config = dict(
    num_hidden_layers=15,
    qk_norm=False,
    init='normal',
    schedule='wsd',
    dataset='wikipedia_en',
)
Each number is 500 + 25 x the weight over its row's rms, rounded and kept within 0 to 999. Layers, rows and columns count from 0. Numbers have three digits each. The size before them is the row's rms in percent of the matrix's.

# layer 8 MLP down, 256x1024, rms 0.0849, rows 0-82, columns 224-255
106:468497502456486478507503524519555526479522498479516498448513454480493494482497484484469538497460
100:534511490502503504517550497484520535464510494472469438517492505470546446555513478502487506495471
097:501507479478525487503520474481491525507486541496458517482508503472513499534452496480469496460533
096:523550451480524450523492508502491511472531504492503520479526544492517490534512474577519519493513
097:501551497486522485520528480521484482472499479537487503506500432533496499480513462519486469461519
101:461478440507484466487516528523501495493502528484535462492474497480515543477533497482441522482518
101:516509460505483541512495506535524479499492522462527528484556489528515513526539468497474506518459
100:502483513479499506511491459467534476516524444478509468486517482512507524565481499501470452516496
098:516496538499517496498460507489497476531515476481446520525513564497544519498541412482475423504547
095:488501514487500511514460515511488489517507499485454464509505495497528471491483478454522495484480
101:498530447506520463504478480487481519495499510521478479539525484544492523452514506503481478527492
101:528518497521491479495489506510563579494485530528445504514499476465461519541430481533477471462518
099:504480488492465535522514509517489450494488479514518504500477492517522466483502510515474541511522
097:538533478500512536468479490544507484502549518503496520463511505470491487466533505498512487490443
101:474509478505477449512535496475508488493461493525501510497485525490511507538504546509500432532470
101:482487526460512526550526471509545504499536473491526449518518504448518551509485505454495476507528
095:525504469520480501538494542498487475500486536505524489530494508471535527511491501516528505482466
097:487525471485531516496493469478501494489494519503495531519466474495546516496502479479507487499520
100:491504494487503514533495498510483549489459488546461429506513531505467473497512495484515504501523
101:501591505520510506507511542550493465514515485479494480456502455487496484482464470546499534499506
099:497482480519500517495451495484529488481528547518509557434503481440476506470500535501506464543506
104:458511487528517437481498504501514464536482522497470501508461438495499459490522478472454495519567
103:515500506509540479498475457490481520507484499518500452476506511451528447495530470488443484520485
102:485496538462511545499512494499517486494503473537534524534532502529474508540503486479479521498509
095:537542464485538533455528525496539535506504452511463571499512503542505480486499503558553528509524
108:526526500494537487491533516498492514476521481509515535514516473545489506521486503497529487514466
098:448429517510487480460488461498498531485526485488498461475516502490493534523487455484497459469550
097:525500519530518501500533526533487531477497517459541502499493498499529497490526500500490542497499
095:561491502511492518478518521496429491514492514482466497502524483547529494508523490480495514527456
105:463476514442493481491504512508463441535481468456522488494478464548486513449507464534498521534463
103:528530516540519558502528485483505485507487475546500547478495521523530456474490525464531471538517
098:545513500468500527508489559452471520465509507503483508447467517522450461505464564502514539475493
100:497514487515496479496505508456503506511509535513513478481511508505476507519491532497460532523501
102:545570481484455490467502494505439494517479562478504499542480475498567487479511486518457482469495
097:498504505521516551495488503515482508522478535521508526500508568496495463526496504503542483493487
099:479488484495514461489558544498510518518452581506520485490488495480469512486516525464506482518510
101:498455488517505488545512509478524483539525480487492501531542488524529512501546517495497505504489
097:519460536500499518467508535549544544500510506482507509476532486487512481526532490487505506444477
096:457485512499504471490471501501482491533506515494468520505509519508513533473482495479473515449514
096:513497474517530485474523487526518486472461501470502529550508571516505489475489524529550480506487
097:487486508492514436531499508457511475480480502548484535531529488517485510512467480553539509526513
100:490490531482501518562499487553515544506471461513494480483482487506499483467510518521548510456502
103:473487478478482470506508513520530485556504481520466451480497498474543528492502488527502525527524
095:541478465509516505494491477498469546474514482502556510498483481483516522454475463498491510461487
098:538482476498481515485520480500462476469511509527539492509515516521506525489499452538497476459508
098:473479495460530490467511523472476460528476474531508491472498486509512493527510470504518519531504
103:486498527544515525553479496501485481556506484472466474520491479511523489512518460498506530471492
103:483497510459479479469480520525509508489502508516491522494510447500496512491491499488486460558503
096:501539470462540503500500501547500499483495554510458512512463455493517501508491451532501471520551
104:528480483491491495490502471461494498548479458456478537518511431474482520498500498448465493505512
095:488522484503490458508484483487453479457491523529492512531501508546485552499490465447537503525477
098:489515473503507483501505553489541497502472495496511486479513468512520485508485498456512486483503
103:452525530518534488482497512475494505512518507515492461508520510477494509512499484495478490520504
100:490532510490521520487492475495521503512499507540504526527482511475475516504477497516558529459496
103:518483489504528492465461450510553488461498531518488542486497483509524474513462520477507509518482
102:508469510483504517523496459472457436500521534448549528446517484499517536510499547458487527542482
099:466496519506527490471458458492478524513484483512490491508484488496534457548476483517469517522496
093:535541525520505450476483487486503525501519480472504477479513492465487512488508550478503497503549
101:525458507486532520473478538522450450525522522508484472506494484502520475539469532519510507529511
103:516490478495511462484464514474522529483486488491504495500495505519544470496506486500529486478511
104:494534501498477522514479509527475486491526507524513498483512496540479545512516490505514509535482
105:526520495483510543521483495504527488519521540536480545483503544527469476459520459480544482528471
104:472523519491509503437511462527501560482470482462489499513489444495482510550502474494499506511509
098:565479517505493509481496557490510526487573527494467495499515461488480513523486519486511562483545
098:498457495531503477515453471516513522514535496523463493479486548506458467476500527504516502535481
098:537486518454515502509518486491511528501544507525489537497520530493534531463493454501519488476487
098:500522476514488460506494545505526575491533546497498466517504518497493514522549535501474489507517
097:508485520512487476497499527522507513492479479484478506535488455456486500505496476476526505484463
098:499490527539507537528493481557469435515494542506457502487519522525579495532519511473499498554461
101:491503484510504550551501465506454490508488517502498480491490516533522491501444496545534491569526
101:486476525489523464460489516503473538508499456500487468516503552473488515492485519516507467529466
098:513460506461521534477485552525466510520448540515484505479500469531500512479471483479482535559501
096:537489462465514492532500500529524466542497517466548523518494526496529500483479466471512493493489
097:537542443470501499471496525486509452537523444484528478519507518527462481518446497484523460504505
099:548494461500473524494464490523515472468478479448545464506499472518467482465460545515447526464448
099:518483502517508480490472513486448485507492525512490529493570514524517512477474476538516571464517
100:443498516475486523488487484477512488459476478539483492481540490539492468514521514491464528470540
102:500456487504487468534536467435492505514499471484514507505489470481493477489490504449480524578520
102:508526485511496524496525476489494495498503503507495497502480533521534510458469463502523515510513
104:506514514531500467459510495488463486505502546494505492487517526516502496497493505492489507514536
102:463479474528494536476501545454470432536468498503459497507497509469499514524497488523494468527483
102:457522489483463504490485467545506492546526505502468461503463486488511485507517511488504494495509
104:470508501528506496508480482469524453492481513501486470533454483487509488484461540524491448535502